Part of a small language model's weights.
Size: 12 layers, width 192, 3 heads of 64, vocabulary 4096, 6.17M parameters.
Architecture: LayerNorm before each block, learned positions, biases, tied embeddings.
Training: a variant of Adam for these matrices, 5814 steps.
Each number is 128 + 32 x the weight over its row's rms, rounded and kept within 0 to 255. Layers, rows and columns count from 0. Numbers have three digits each. The size before them is the row's rms in percent of the matrix's.

# layer 5 MLP up, 768x192, rms 0.0925, rows 68-174, columns 64-127
093:075156199155069096127176123047144133128185103193086064139181149165157138142146171089154139126097177142155113115109134143114093089095123111150187156147149141141148159136149194138115152072095127
092:110105122093131107124137118135138143120062178136161133150069187085135147153121181142107133106095089146128088135097108178073085194194131185159129115101146102111129132118159153120135165144124131
083:146122164096102068140139107085189165145111105164103094172141207108153151118139099144092173115093186134236130074091172089105103129172166136131121130138156070084129146111055142134101150095052143
111:128094102146148153093114101114108159182164123086075142124089099104024085157116089171130089083170102159086079115113135145174166186134125124088127205069176174150120082169094119135132140114130153
120:108115143128113149070141132091134099147152167130128144133135112092164110120130202138078125096142097121119144106087202144134097176152127126184169167094091148107136090161172129153154086102161147
098:098115122139118089155120088089151141056095098118158139124157110186041135177165143141089105119072099131091190083134134119142162133078170192079177137079131090131154145173128172130169136085103124
104:104113094155105101187161163172167124090143127110152094190173102138122062083133142114123171047153082159119123126134111146145124111085165149126077166121096164154165138141110128141130130200180123
103:137092137137080134144140170169136152145210084130104132127104149102112130131117078151164121145137135145140057157152156106127152135131105150136085142092193095181167125124113128076116168077155119
110:132117121146118109162125152130165126132130140131083137158096139123113152151126092102118142123187134160074123141095084170150091143101115160124093127107167191111158135110196161074125133104204126
094:087128208136091098073168117067160174155115142117143100180133140089105117133118167109103156119158122137166129138129203140085104129165151156204187173114118104096120079101126098182082148115113160
083:160146086155111069139047149099120141185127106088144148152135109127091150155123087130136086122126157140154144147115131166156149156083136148152115118117144186131142165128126141089115150131123123
113:077159152154101164029184137070185111108150126121112145164117114086146152067153154073099168117120136115144106099106203187087095107144141104118195142076139126114147130165139132154098136095143160
103:115099123176115095129161157087152197169172142132138075136159153123131146098106037134156143070122189126118084102144093164118144132131179159089118152077212094128141141129134118143126161109155139
080:128172159159136078076113103066123099142104113185136135207108159120146119120176108123140155090140205132136187137129071168121159130061112182123086143125104137077112094122138143149119135124129100
111:111143102175113092107144126121159095123088120121150167180145146146148115119192135121061139136158109101068122150106165164125067122120161167119164138082135121103153127112214131097133133106161113
087:081095135117097133172125167132139174148106112074115117206132149117071110160158094171117139125122104144095166134138139186134131121129049179111088136142112186122181125178169172127137141112189171
106:126158119105093117175089094119102114129097093155117157156176200140114123102117144101154070113139131115138150105100134118111127170108085215180136130169088118127141181143141139120135129139151138
094:083116119130133111104125147104159207115145149156129145160139096140081147141187131138104084108123143151148108100129106108110086119113138111122159143059157166118173130100187183083170140112158101
114:117108117185112165066102143140112107084117111089119117157114145100096144151142179101101150047126082171067165108119188132127167114170113137134131107151064182112134122167145107149145179105172187
120:106172196131078145162174159132164125120147162151119068174115178131135139155074100067122143117195164135156120133099122181117174121081128234153120128092103127125135123060113150097145174116150141
103:097147092120093075138164158133170118143104102151108111138149118181143079123191119137097166114149110180161127114180124162106128094137142127118089138133084093092152127142103153124113109138155152
110:093123171146102128121089168146118143130178153170145046113121148097108092155144100112157063097199127149109093120147115100089135157112116128146146161109117120112152172080141160115136141127102138
099:072143205174134129089172135151128214137129148151095134142149159114117113118104116113102179050132095145178076140100119134143108074166147168127140194104140100171144064119114143086148169098077103
106:112131113134032164156124118145126131142178122121120079138175126141066107171122093114124113133116133207090118085127125101126115123141029182152082142134141133128133118123124139103101088164121140
098:076115165110073105107152117114150148117170121172108073166147125148110108193172131107071099111112158126141115107143157159103097160137136137160190175122114140076185136149150130097135146160083151
118:086131138135125154109139114149164167119155161107143128118169158113119159063158168123143144089132069123151069078102171116097142165182151137094109158077073073131130089153089132101116135129126154
090:129135184076134103125126112126158119151225180095121048147137175093136098155130129112083114056167129122177110137103109224141111150126134141151152152089176129038138138125119111121127177196127166
110:132146148124081151147074123086150124117165114106165128091168110126122158151199128104112100128135093132117172106127112119146145153060074121139107125090107124162121134159161177086147147128096126
114:140127137146097122140120223148145099115127061133101132250080143081160135098163151116167124176065136121117130120105169154086113099124142130180132125080119127092193221112160137149113159082124121
099:113095084144079163143157154123159127126163138079095111115122168024137130199161140049078102139145162197131127050104166153135132108152132149107105156126110152134132113113118169135057152159101079
069:160094121090094164137092092155139164093120157147077143126129161125131203138160106111166158079151061076063129097105139094113108118056063206153134109098142141174126157137185184098139138086204116
106:100121188127120147081135176141128101153188119135130096174090136124134080096095086090151131027185156156205111131162215134106153133135104120192147137127136191119165133124118154135100151091127150
102:110147068100137160134153186112135147145101081089068136146148115162120157118173041099130153135109124113179155132119096138165137083068118129097080096112188122132116118106149179099169141075107118
119:120149101113135143080107136119125149131166187093172153159148143082123163115158149136069090038152165151153129119103168162106157190176165179120157115088107092109124134141135102125108124101124150
103:141139115146087109123158135098204135150182116183150099194149132095127168128139141126112166107178100163153126116149137134092123164079076172160133161090116128108153103060123112112125118145181140
102:119123089147113085171087127107130127164174155159066094135105104122120098164122129087137098083099165131091132076067114176155119126118146164146175126132111157140147164118123133080107185180133124
091:110095155136099105142166144063138207136106125142118092152177106183108076084144135115144093142097151110127066109154190161095099104143166092158140131160097113131169114179121150129127138094066162
104:112126163136113092130155117094158121149118145166160104194078157146126166204138115061159042140185125119154095132106154092108144177163116176148169118134079130164136155074089110129070137058122141
096:107098121159069100158148088132175198196117129128088120187177147153114130154194177135106098141105125151122107080138175124119120177133180191134169131105096165039179170125145156086138166124163169
090:109156096116114130128097211075099126146139160121049136136136152118070145034113132113155117142084161123161111112139149172140163076120165166215176126116087114136122117160154190072096095105180155
092:110170087130102160082096076077109088114135122096099152134098106166074115122136135112114106162080164116083194077141141141131137102065183145115136169142093134136108110162167160156133114103176157
105:136131112163121124165089105081125235116201118131149113125133116118130172090153134108150146083159061107099035110078196117155157142109132120169097214083189151142125150167134105167156114165119139
086:110140152139144124133145128129152144143096154131160153154161147131137180104167104199085166105084102179141098124106126109113083148166110156125118118115155165139143090096150144141115109085225106
097:069143128120138078161161179087156117130143131155157092159131156173099092154122124101150142100078130178156129095139146149108122086099047134137125184134095187078180163138147187070115173100115126
094:134142153186104109103125120089169129187100114199117126143088152123155140123183082057112062162134204124129120165074112176145114126069132125101162118115117140021157105130135122077120144091161133
079:094056119087124102155093099091133108152133123138157119137101092154098135132169152150099077103148139086094144143107146125142131148091164147162189155142045122078130116148119127141115119135136156
117:079144185091122119092181126075130108138171149107192108144122167101107105137084106094070092105117135133124162056075177146120150157112126164128150153076112126124152168152119153140127160130078133
104:086111131158140066131166160098115147167140157172097070145177062145123081154137133072146116108147141144112082116134137151149128113083191127134182142128115127135156125150143166087167119151152095
097:133104184122072147165147118123112176104081119145140141164121158126150122097141101154145104119113117132135123148126119098093061061143051235217164161125104138113168153104122144099101184187106093
104:109152134130130089116137160124112136153128135137104112152089189131065099116109186120181177134137158152168076122125089133115133130042165202193147138080152118090134159147186174113169111105154139
093:102149137186082135093102118103166139132160147113116151175169095152093141180182109132115109130167153157141196148125135155070177115073082164105138117135111132137122119084145166110094135079189170
081:083100114137071105165129148087186183205153132118139099165173115138118133183150162117147053153114121141145109088145183142096165168120129191124140124105062104117153171167134154116121207110076181
101:073129215108096092203180121080162145177117106172089087118123185117153125201100149100108118129171111132162073132086139145108098143130163106181188170097095094102169053101122154105132163091181160
108:133110115146089126108111116107130255087114099157107072123142129131147178157171142202118082165050144150077153130119150103113091123139130139075120134124152176104136132106144154087184140142108130
092:113110111075090121130168128068178119154155120154076123106143135153113127140084126130100146113056146161152121067149160144098118163095144149082158129128177126148131072170142207096150168059044187
087:112116128115103134101106110146118171062136124125142137155090130124102118072114132130075140107159120188112119115117123129110095062116156115085119172086153157090132146174175126148129126153175118
077:075173085104103112108094108091156185141172115117099091126179164093124159192138106161150124096086145181165145122086134163110108126157103128072083080179154089183107137165144178144182134106141108
096:085119157118086088157105207113127161098150104134087125167156173157062147162171146111142106095133100140126157096131142150068136099114096157166141136122121167078178135140185154111173128081128147
109:118121192139128156071155210126118140126192153117113148135120154072088142120146116125150129122150122131164123146146140108115157132139111125167124167090109120089124190112161102151117129132143143
094:129113092180146141103087126118136138113165171130120127132119115128101119097115135162192127077162121145077140125106113123126166160106084117158143142095142123159133199077140120158134126100143182
117:108073227183116140068163132117158142112147129137141126153108121159118097158130117047097105168171147134093102131156149179114108120169123100162065158109102157081164149129135102153115193106092136
117:074112145097141133187115144078153184108147168092175089153167119141059132135119100085057147051142116136138099152121105171122127077122153120173160150068082104134128162130171139116148135146117119
113:121112135175063121150180136139171164173123091131147125136105151142125113089118042136107172110146132112165100114141129165160145142106118143140110166109138160123164139131099114145103190062135144
106:093192101119134107098173126171127096157165138116128128132130156141092096128135164163073171061155117169147106130154153167138162171144117108082105164118106152136130066117126154117205147083140195
093:116160157139143123113108095113171122095148116125081132141147122155147162096214105040136114139142118098144130040075121107159096093116070128166115146113106125132185187139198105158138181117145089
105:122171080129101133132129133081144136185150192174114101097113147124130067049169147096109135134088176115197140081146192160152161093077163082105155153152138122096151173105163150132150168056090130
102:119120177129129152134107151030126159114135102118125079111140144102123111108192171151165087075120126084078124109136182181128125151100101119174087146095107159114176208152164125152119160118116113
104:138098097104109185109212153077145152102159180140153137155119116133141146124110062116092157090098162146092180058133166168093150098213124101146174120118139120103160146130161149161136179128113152
112:068192100142128112143146101112133105124149112126099094128140117136130128131189162112130087148108083174177117072077140115121138093129062136103118132141120131130132082132142172049166159119065191
082:125162122059117134102108136127143147094111145142053126136124143187132110138102061122119111112101170152172151109163086167130093099135142132137085099114132097088127095122114173132180148063141141
110:129146138202124112151130130120156167132107146116076105204163081075131078098140089079074106104156104139145085076051106111110107045112118143132181133127110125120163140112117128094110120158112088
094:106140097135158076149085160182117113142163117077148102133120072158144150096116146134130127100097148120156055128095136137154056150126127172158105152100141147162114178147174169041177122186076121
086:120156114158105117137106128072125121125111107123099123149100156178089114141210129125160104131141085124110131146141146154163084108082052161134128143118131177138129149148142183128121127161128144
094:141115094179112090078128092134164116197099130184105080134134154147154125128205157122112171124172145145093129136146093158065090164070142133124108116106142171040192142135113116132174177199172118
087:081108140155083108200134135098129171138106155150082153138179188079096157193205100103115125126150142084155108099125180152098156166087107158179161135112121143120146144120157152132101151086151127
104:127100115109076124149130116104170158097065080109115114231146150171107122134200132100118152074153135217147132092120122134126097087168135205131157121105103113103156147096109115139089134121132111
124:141105198071092106141187107113143165096129178100127081137175120095147097116135162069029174062141080093112090131139135148104088135144116142183130156087104107099128110189136159116104150173150155
101:097110147132064151123124146078149115140157122137153151125077089131091100148187144107096061153110131133111088093118154076159131116171091137115129208103086156123146155137100125148091146094090099
104:080185089141169132148134130160141105175139096121129149114176097163128137116098086161115106140131075198160123100142154168169107127062109164072119150102155129134147081096138187042173128096136117
100:130140178081154101109198125118167138158143122121072135169145192071143159121125119126093167062193083147149071142039150190115105110117071175151168114094155139107141192080163119154138099149127132
075:127108109116112108193129107088115181168121182123081163117153101140094107132184108069171139160135087126138141088169151161157142132085122151072164133132120168123114168102192149129089179099116153
116:074146185155127141124079165122144163153169163183145119119152132134112200137129110095184108066115104131104093127096093123120124123095087161167133129088179167154156122069229134094136141118147109
111:087143114108102098208140080139161113136098105172142139151063136146049094161173109097105175117189079137133080124097125122152147131118158155180119128099092160109195157111096085130086198173112176
095:064140175109127089149150084081167133169124113177139103173125147168131087143148147091100108121120156123137082100077167129141120110104132173183205154128087086060155117155039122110093198163105158
090:120084132222140126088142113166116161125187169111131114136070183062119084078098123078171124058137091133114088114098088181157093175134123162142130192102140134088115151161131123071127144203133150
110:094161120108110035074171145123169107195140160113164092159123150165117133205109155124077120094118123146142060117118159187091158203159131184132144146064132125045145139110104127115134130139112174
096:099151138098150115125071149124106057142156145138170080192101121153066072161159140186097081102086113149105148157178102170123171171134077154131077116129063148162119118144103151073159146138112192
097:099129144105116107163120112094125177244091085145133125152112090131141143202186115097101076140086129138165122115125186132166089138151182120124195136111167107090152121165109132119125180145156103
096:077114142119084105133147222107149113167201106145149089153152165151125076133183115115150116096137153154112119079167173135089140083044113152118103132147116115065183143191112150074099158151111176
110:103116147124048105094155092130136206144093151150119164153115159144051137136118178102099108133126132191159156086110154117074123100136129137135195190113115144113163100136145143145129150093127119
095:130162131130160115119173092105156102167144136143102089104161099174131124101133178121080155133124036158174106111110177130136135133174130070109155133148091155120132137151124121106127170149141220
081:127142162156099066147149098102128160116135151170090105145169124118159090133122114138113145135135162163106152087137136152100074107120131120133165128139114107074186112092139140160162139180210085
099:114137177119112137134133096059139209077145136065147149122175132131081193127122170126120106107156103138177118124068185133107148104091168089176191172068149119126096136126159113145144138120126153
099:111091143117096059117154117094209138183084134170158095131174133112149105163112133148094132122153149148134102101118152153104141104100159170133180162115142138033169156121116133119168126094125108
103:126160137156107171176126135096130156196130160142139110106144096157152137179101059201125112121140139144101115091111129127146151131109100129121159105161195159136108126091150166100139123099089140
084:070091138139098087178115126084155124157213128143143079108153073129096096143177139162131115151154146128084099109181132153103126103126129097111127114118104084091162152188186140091157150156118146
104:114101195150127148064169160119104124147130105098143083142103120099145123099140180109102187136131088118129127097126119123113113080113166091191095169084195115124158084137156183078093166127146138
084:092139194164136115086117084124133188137072155116095077152165188101153169128100114154071154135106067130146120119088130163124085179192122110127131148144173115138117094096140128137108169136132111
106:118172135075117105100115129050166100136142143096097146112188166126133114185177139148090152068075125132130125169132129139098096117119159162127115106146137130127119098146096178105161145110090180
088:104169221065119059167135101060173194137128105127151099157141153091134158107123102154090146078165154169169135144106168142101119119127124140107136136125141051078162137185091136137170121161095163
102:131112134189126172151089164115129223106175098108074101167149089122157117160126078141176077146093093158082143098123158165133074132102153151103092139137162151077159190126127132081139114111139108
088:118120137157109138172085154091125128114135092084113151126103140088126115109224140116160145103139111134154143094112127133148130154097072132134072156129095176139156198132198150145097127178122068
090:060147095197117071179157116100121132125124179108083102172124169066145092114154112118134122104120114120152153135018155188146121086138086106118108145120113116138166129118119156133102104158163124
108:086104159141080101161213135109187184175091125094147111151169160122132148184095103137140111117093115132148081099158167160124122187156154130117180190065163117086171107091159146144149191116136150
096:155101118186094163090093116130125180175160161104118060124144120105127121124165121142142115129158105156130071124175156149176118136113125130117096190066190129063142167137116141071089155176138117
105:118127150177110158132099079114120125207159136164147133143083124095159061142117132118050107132152114111092161089035126141173115137116125126129158127126144175093157131124085133127106127124156123
105:146108099173109100175070119084157161150108144161139137074172094130103126136202123160124073138125124123104104114124120125124132143099097155182106100145087151143142136117165146127122166160164130
# layer 5 MLP down (transposed), 768x192, rms 0.073, rows 68-174, columns 64-127
070:234142134154183092124136134112112206118088115076052102127131151116109187047135183085180166059138164132165191132086164122134132098132187127183145102127137134111145079110153147127119134113101104
082:143146124174142132137158117146142147131139145172069121036148088127121157060160125117141096137103113145126202156090098114144119145166136159112143112095092158191126098049174113175109167142066176
092:092140149171154156176136084154108138132190173106153162099104133121130100098107192086120102175106049150130110134159130176126156168103128145125192159080096111135127101144158080110142178130129163
117:124113138117120109201163167170183090116075104185168085164205136066157067130107148139086103130146163130159137142131055140123106095183116153105135121137077123093177164125144178148110157117127172
119:125125078164088080163142118102041150157136093227145164151068174101125072121117115153188059113132120162145079135095135154143091147149100138120158093159138124118128171129139146085173168136106128
099:129137128143086167143134164123146120172155119137092112163164106126145122077179083133155140181078072094173126122159175061163092117115098137137109122095094140181133090171138100137122100112123111
118:104082102173129147089075162181120123135137182098158204131096168117138095131111180120113135147125109119153083130196089102095152074133108191089102036120125101156140132107140088155168114165072189
110:154163121163141125106147106106057101122133055100173108169084142153119121141170152129133080153077146145093146072127118147121093134095122111169149087164125111163084130128144144100117130099123147
115:130081162151141124109136108093186131151106125103152186061080123130100108029164181172137094101105096165107150123151114120130150130127131159106126194120121109088118084156126157083162097122095159
088:122157112101128142113101191082107105084113095175109100136123111161123139091134137078169157123102134195138161203143156130138099086094115147079142163146162181144147096103118174093169167164182106
077:167147170192125150110156103115126102096121074126135130121142128121113122147117096093096110064145103147123105167110102103087124095140105091091173130103164123108105140111129142155064111142160097
128:133124166096150153173132119112134163142184163206113165158144058107122172088116148128163163074115167147076148108140106116116069134153167122049129131095220110165132184145130118071143154109199125
107:139143138166110129191083091166138088107163169087100137128064074127087095128144070168166155138099120141024101150141098095139176122145122130122088132093090121116156131115101138078138119210178169
067:188116116113167151167136090127095105095138107162127123066147115148142108150109156143099092174142117137152121145129147136133134136125067098153132155100101136173105143122086105132134061128218109
082:112069107138130077127168114138123130116178123135164125161107105148111158080170177128143160103119166128174112145130167175126057150141116123129082138037220137106133144144082130086131072087099109
131:096104114091129096117156140104106128173123082140089099187170080117109158134155146121073136097091157148179109135086181079097136066106098130145130173083156138081122110179114162093092126094086145
101:156156153122158083055151119105114083122142138108135171094125117160182144125167156120172158132109108114112122116106152124147081107102141064143129108180145199089130120151163115153112125093092146
095:151076128138148136134098107178102118112110132090210158153164076137098181093170164103155135122165167118096117120142079152126125147057124218151161137083103126116107138166142125076166145107171098
126:128109101118149089147150094078160093132133112169217093122109144119100164116147163090097086122083120158155096167136060133158121185147096132140119140098165129154149139145176128106111095132117050
125:137136130156104153172118148136057129135130079098163097116178080061105165102103052165094084131153104132154130138106110093134135115154137135055078124110085105163134210115146108193140062135120112
110:092083168135139157156072128160114142147126174087202178106118152111107142115104132062106088121140170158134115118122162131071120138138160115171103119088056099108148136135044166170142109173104187
112:145113129145133124148118122113087111117130127121126127112196085140147177141169128167102110097103104156173120111144118152122143217133152112092154083123109071119108167058138152116125132127125136
091:152154139112111110146122114080074152113137128125184096124111125200157064159122169102104118164166109143152155159084126122112153147080111123158137125124109142138121166171131153137087189136111113
114:168115085156096139111059145213113136176157116078169127084191154126055100080111147098099166112107173112107102129156173130083133152141121174106056159059139153080104170169104143139093094145121128
108:169105188134160141148137102051106171150126162137146125141123083079162177174187101093106113158109156142148146166123131110132102043153104096125205142133076171145073131113118117116125109140138112
126:088150129154125089143190056089148130087173138138140155112075137176130084109113130141121167132076130113146112128203118025090117143141149171099160070103112205173203110113136133141152168093103155
076:156140147144114185142169166169137172119142133160125181100177081150158160115123135149182098172102183143105151121073089131083099129115170152105143130123137114111138144123111075117093127079102145
118:098134132156132121104124133177141161120113138089101138117192129145107134115136122159127135087064101186164180148106190090111116066103068100177166136088130120049123180143174106116160111163128111
113:143194115115180148126129147128092169177143143108205143119130110138158034175111133112051086104165138145108091174101153106104168129172133112167194108160098099158086127164149086137142117104118147
094:152170133123145101197092120125160112113127146124106154145196090140158103135077097170133169137124116126119118148129131141081141183169130159080122164055088114175106148153175129081111150141122131
064:199124108135193103156091097125090107143125133134103096073096097106179167120169076170089138095061124148136133209143144094097181075141111148099141097128110099156127148080151100152117171148094124
116:159109106074168136131113136173131060110121155115157134165058098155078126098122120131094134093169097175147091180163115158127167184169144101111096081136094143103076144128111125054116168154116087
090:140109191164152099104121127170094145068111124111168089126154128142105146114074149071135174128119083103083120163108143160118095072086159084157223145188137177108060171139131093200131080143122133
110:117104179135123131140170116137101154136171122077141186101140111103135103161127146104214129084133064136119096125103162137099075177098168127145136139155175113135123119072144169130080184104079119
106:238153130126129105155130084127141117132095112165121119158155142133126126127130132143094137117148103138153094111135084087103095144086093122183139110158093088114098154088113116133114083127093109
111:133144150042042124175145166145134105180098117116156103148136105115150098163164114150114137130151070136136192129131152084163181131112128101122129151161125126064110107126127125099084130172164153
071:175103138114172119158090089134126133091108116140149119095096089083184135145061164078144069123187154092088170158161183085124115115206078122147184129174160145075097086154121137136123118167118137
114:139111112039131138178080095123108127206138149089110176079131117103110141098138079121094169140104089150124166104150128164120153102091155126137110200091107160106209159137109139114162090152140112
090:163125148144112131122151144079115167144144121123093178197153131112061205143184186129117135159114121138131176107114173142066105161108095178121115131117090108073083149132145124128144108102138108
094:113135117142174113141148107136126091129076115129098120075141090103115194156177097086109134105112160202107117145106095104135078101134146083134129170112098151182132118052155139158138144204120080
074:202104121135140111196168144141107164070134136120151113115141107128154122086092076178159166132157097112140140134101063123098093172110070122160121058183149135105073109075153060174121120132076132
099:173101096120141097134187107151149125109115111129132121173124082135105077198127149101123112168168134111106132135130124171245122161163144072109144101117057168122049104120116150126160146097118116
072:121125117116136143117115102108097155164144080166162130130199099109134079132119161086135101135141079129139144131154123161143112194127179151184142155129140093140104125107098083132156163142163152
082:100125119137122120169119099115115156172122124175175109104057109145101149142142145104141150166125174111143125164128104124142155124079092161135102133103138131109117126110130208074147084123142128
097:179089123123157191143152131110129145175193139111139182142146139145137117115145090145130144150152100128155067137168089120162132173149194101104086136133140124139153109160028085125112134170128130
077:079109129122105134122125102187104099141136140105157199134199122117096046151156164119119157128089070116107117169149078120163095132104089126151131137105135141075204168136093121152150087115140116
105:126149107174115113103072149110068144130180122094144141159102139059122169113088105133083148173103146140143115098142105136116108135115140201123126190170135157138140131122100085141095132078122089
110:147153102149105154143117122164153170086178115166107116073188076071144122166090121165169168107154161088093155127128150119093063099166107126143171129137156125116154118106154070137114131129091088
077:137100091109203200124160159127100175101164175082102109124136102134107145143127114151117111145125150161116136157103076111152171144139094141150142104140154114186146147080104097103123070122095151
108:119170111163128178083103137121157129141167122159168183099165145139107056109095163128156166132124123081119141128168089195167146121122089157122147096093124141101162162124098178092029194139168070
080:148179133108182092189110177094069107137165148102158125076146126145121104182089108138166193112127151151092190167165141123103125118129110129097134142115087193207085137111161129165167129102120090
083:092101143148128100175201116124163152179126141134122109124208129153125069139163146106112083168101174065154112064112174092095158085129117136143106118133107160085123123131108202118157177062117088
087:123109130145134180132125134155106084164148166105113166101076101180055119157129124161148133152130135100109088154112145133177159133023084121183118132105085169138096126144113169111107107139119087
086:100165106108098153203169120147126131185166097137116095140144162074182122113104164165159074114111080107130133190114118108093098201161109098097160129089150101127153153099134124130157136155100160
082:151114083142133083125185157090072171137152101131115096108147170103130125126066182132169133178127114122086123129131193120116135156107099101125221171089142072155116151124105149112176117136205096
091:157120158115090162118128162077102175144092094104110163167143112104139209105120136156111102139072134154131141125163143099142070125131148084146121186140095135103133152194115138105119097139100111
081:136102117093142108137057142119144086118170107098150153123087082196074127115034176080110147184108153139130185129149084148107161164082118101153139166090079157137169101119128097122117152134166100
101:077050148111142114178121134135088160131147162159151135124123149106109093149171156112120108127085154060113085101145127108107131120074107170186147143135135159137129117160128147097157115068094119
112:123120096080149116146133097092149158136082083140093069077108160148140139160105154170184127137036123093122123165131194138108131169183145155123146121143147106144178126183138153119068169154126139
106:108120112146109099155139111142102127147178175097120110110164105136148137183220130101152168130064077107107100119175127100137119070141134154100124111110079121072122103151157098043163145112162161
118:135109134111109124041088116065143095116126153124180129107090145133139116132122114127138101066123142125158141115123151065140175112131147189150172077147162113125100146191157169152120102134155227
105:074122097114096086086193093152163148087105110065155108157125125096124097192132078088140159135159083121110100156095150161084163097139145174145172109061125113088126117091181083103112181168087186
119:110094086102144165113120111112069099151167091072180187184110105111117175127139088126206094083145130143098118131167148157181164133092065141161163106141086178182080172121123126062145141112143108
109:091098131138097162140068089096175164193089163117157178111125183210121099173118121061109107123106121154096108116088144108108195130126138098148089142121109109142160179106114158061152104162149171
086:142132135109152120133123144141171099129140123088143142089120133087104117142094084146099137050121124090148119105076120193116095115079116092154125058140182132150164156125065137110152078146104017
108:101126084170160139111171091153138191130191138090152126139063155076093131150115116163137128171098108093158078128135136159133149084097116118140149091122143068161068196124188143096101136111082115
107:130156161173144136119133056148071127132139122075166186114154083143117145087169094162141144137057183091086147124103112128135088182087163070124092123094164166175100121112097125140148106121174154
108:093140077110193068138092118120120117101123210108136185123122133159115113093128077150168113158104122135169151121100075095130129110142112137141136128112143115198150161065177129151125134061060188
120:090120109157132120091151171154107202167155123145141063176129151124125127079145114065147137138112103124140147149203100107126116090089109096109107115087152125129144116107142127094142098102146151
087:145125148178140110145163139158080124144049077114160122142142098124187165083108134067105133143164124087129100164084139115122118116138193158218172146081143149123102098151139098103103109124115136
100:132073173091116086168158155114098086116120195120103174190118118127105167104096078177108143104113131197054131118115148094099109130098128120109122048155170134128154130102147081143130126100098154
097:167113134124164205164096171111133130118127113111140198111104068093098153143159091107126167134152082116134087159131099154129123096149104143237142151080117126218140107122137128113100127121187128
072:154113139140133162070123147138114122141182149083140052063142156124139118101167070161129097121155173107173124157093126126085083099164089106177107132057177113210152161161112059123158096157118092
100:180092142096191097139223126085061145126137149079131097132142117141077158094168142137130156137131107148148134128153099108132173153121113113097136120110095097182064119154131142101052120105131098
096:127128095173124133211180106126131146175133154188079165158139154096142168134152104090119112138108155048150117120122129135107127169061161139152178128131149172119128118115177191091142161074176140
108:168130152125132129146161113133097123047118118180071087118154105128174131065164156206096114086167135103125152158142055159103169148095111161142103083125071127148094156090145071057115179196139123
120:109135143151163107063100153125117092120037107139129074154135131121125118103095096092146102126062082104119156136165122172137101031133172125132151131145138217145167147197097121134143150122168075
074:208155112164133112139103182097142128138151069082111175126162073120153140120121118068128061122084100156149140100146094082221091145151129102123052161102125100122151128127166113133100122134118128
098:128152141119149165176124154169096110131148112068113206134114120183168087120097093107106111151147154140121078126140148111197158092184120140210131122091111148157130098146136105054142091092144123
099:078075174149098174102139112159148124163127062117174184155118136134098109098111141113112096173108127169118130070136113146100084072107129144114092124109133111078095066136120110116193138155123145
068:156127162164213115096109143141169131063125122134133095092068130091190145100153113197111138114186158161147098176082128106084073127078162112141134058133144100118124118053141141106144153128147092
114:118096160159137123116143137156101077108076089142161155176165102158126160094126158168118184150101157144147105142073150141165185112134041101142143087169123144147133110120090150165143064129117086
112:132122148114144151140165186100086132128091106109150056113129087133128138128155128086182186084152149137129116109115185060096145079152134142095098125111094101177035066127140085110162157120143115
095:097134134086147104119163175121120158119111119074108110154165130096098160168109129100116147103090175137186158172193090138106075044144147125165084112160137135110095047152213114157114062120083079
077:138138138098137175163136161180104176073095082110134119145148152150154170133118083113098150140106139071127124196162100154125108050126173127140118139170128128107086081145131104134084098151142138
106:120102146092128133129123193126210124088054091162200131133093122137154157152146123163118108190105145132097127153093129124090169124100110119138180110122172080149093202150141128065081141125146078
106:116107174119199167132183147153141197146180109128111153108207159078107178104121117140065129076079148130154150153112161188158153125124046124175186079111127169106155127123125115132110131148135109
103:124197128134137150187097205147162135104164175149121181095117119168105086102099118193138134131119109095138105130171124095130186137124148142138118120104089117087148133099155124173115141132097180
102:046053145201142146139149149116113120173152112182174134125133148125133083167196128088135101182094159099109107090138127123143125096123099151141118118139129141090186124122135153091142112122068113
115:120108116205124120159093082138122179120140104162108073194106057100174200113132139107124085115141182073126118157082090127182123140140128163163141136116150093159122073136132156147148165112145160
105:163132118164159142090128141073061153149097157122159158144101187107070154128121140157065094105075178124105132151143091086082131130135082155116085099146171068130107137186157074128106108122098116
092:172091108134068166119147115149110125143133105136185154114141071133120177122135091093099137129188081132120097120095163121109125097162130211169140182157146102087094131133149094110111097132090086
103:107109125104172118136172146079095123140183085139127067134067162138118106156112139156157120063159124186101154124131122160151135141114102153116181137111131165123066127104110112147093118111077122
109:129140098162225126159103061059124091189128095179166121086150070176121143155119147165160117169127107114141152158163155215145138178127112078146143130174106135108109140117112131111153110122090186
099:170148163069101135139134141165134081131129104104086156112076106131088140073162112166106116129106100145121138120209094080145154162101079122145124049154095152162090145095101086148120142157124113
084:159114128099167108120123121128067109113129138104119156079128081143119129116027169016147139122201120103147137166160106133166134163116150049154158198100158128139117068157113098120170145150093098
108:162131089061105117132096127093146098074135118141076146102174141164099156137131132150131109120114164129160099100127099101111200071104142160122103115186058104103125103121171114122139155121107169
071:167133151095135079110098109048149145119142056150117127104166081134139145147153108153095116099139100157150141160129159144127170176070102177219127109123124178070142064149104073141150086165104148
108:089138067170100116124176161118065173162102125149169156133076125142153084111208155170118126132110123094101126138104158115145099130072118084107140191103096143118137188100130103172107132103116124
073:131120162139113107200134050134098126131154133167097158100102184105177131145148126114102119119093101163144144134095147154157111142090156174097109143104117141102108116168174177090136115129142112
080:191114160169126092152127144124114146176096121137110157140118131133182142146161138103123164147082132141122113079152113173098165204201103058074118100136145135139127145076145092147160079142110118
095:163158131112086180116136190140127096126077110121128179117169119154132144105153177167161176175149165106169144126141111118140109115151052110054126165077110139103090042120126144112131177132137159
060:184085138176150113154168096110117109151084150138139120158181123134097096121126138115154125087107112088120118224146132151155114091204131072097143052102127111148077135119069124113114106084129099
109:120108134100133128162177097109170093092078120136194129136136145113183128168150137133077114100141147084116130088112086152127084121133139166126133152172103179122130138089084164114107164133162092
099:171128144142119120084043167141096087131197141089170152142083136081090084133067192140136121142091159131125128139104111147122110091109144119143114121077055098161133182108144175115095145147116131
115:109132131082133103099128130166120136094069108123129122064127098077089076111122133107125102172117101148119133179129178193083156078109091136064073140120119128231122118166184119084070169162104113
103:143101187166147141134146083140139067127078109116126076109128095059106157163148155087111133095134122153101118171172162118070207186182067154112121152099184099182128071112086118052139160155100150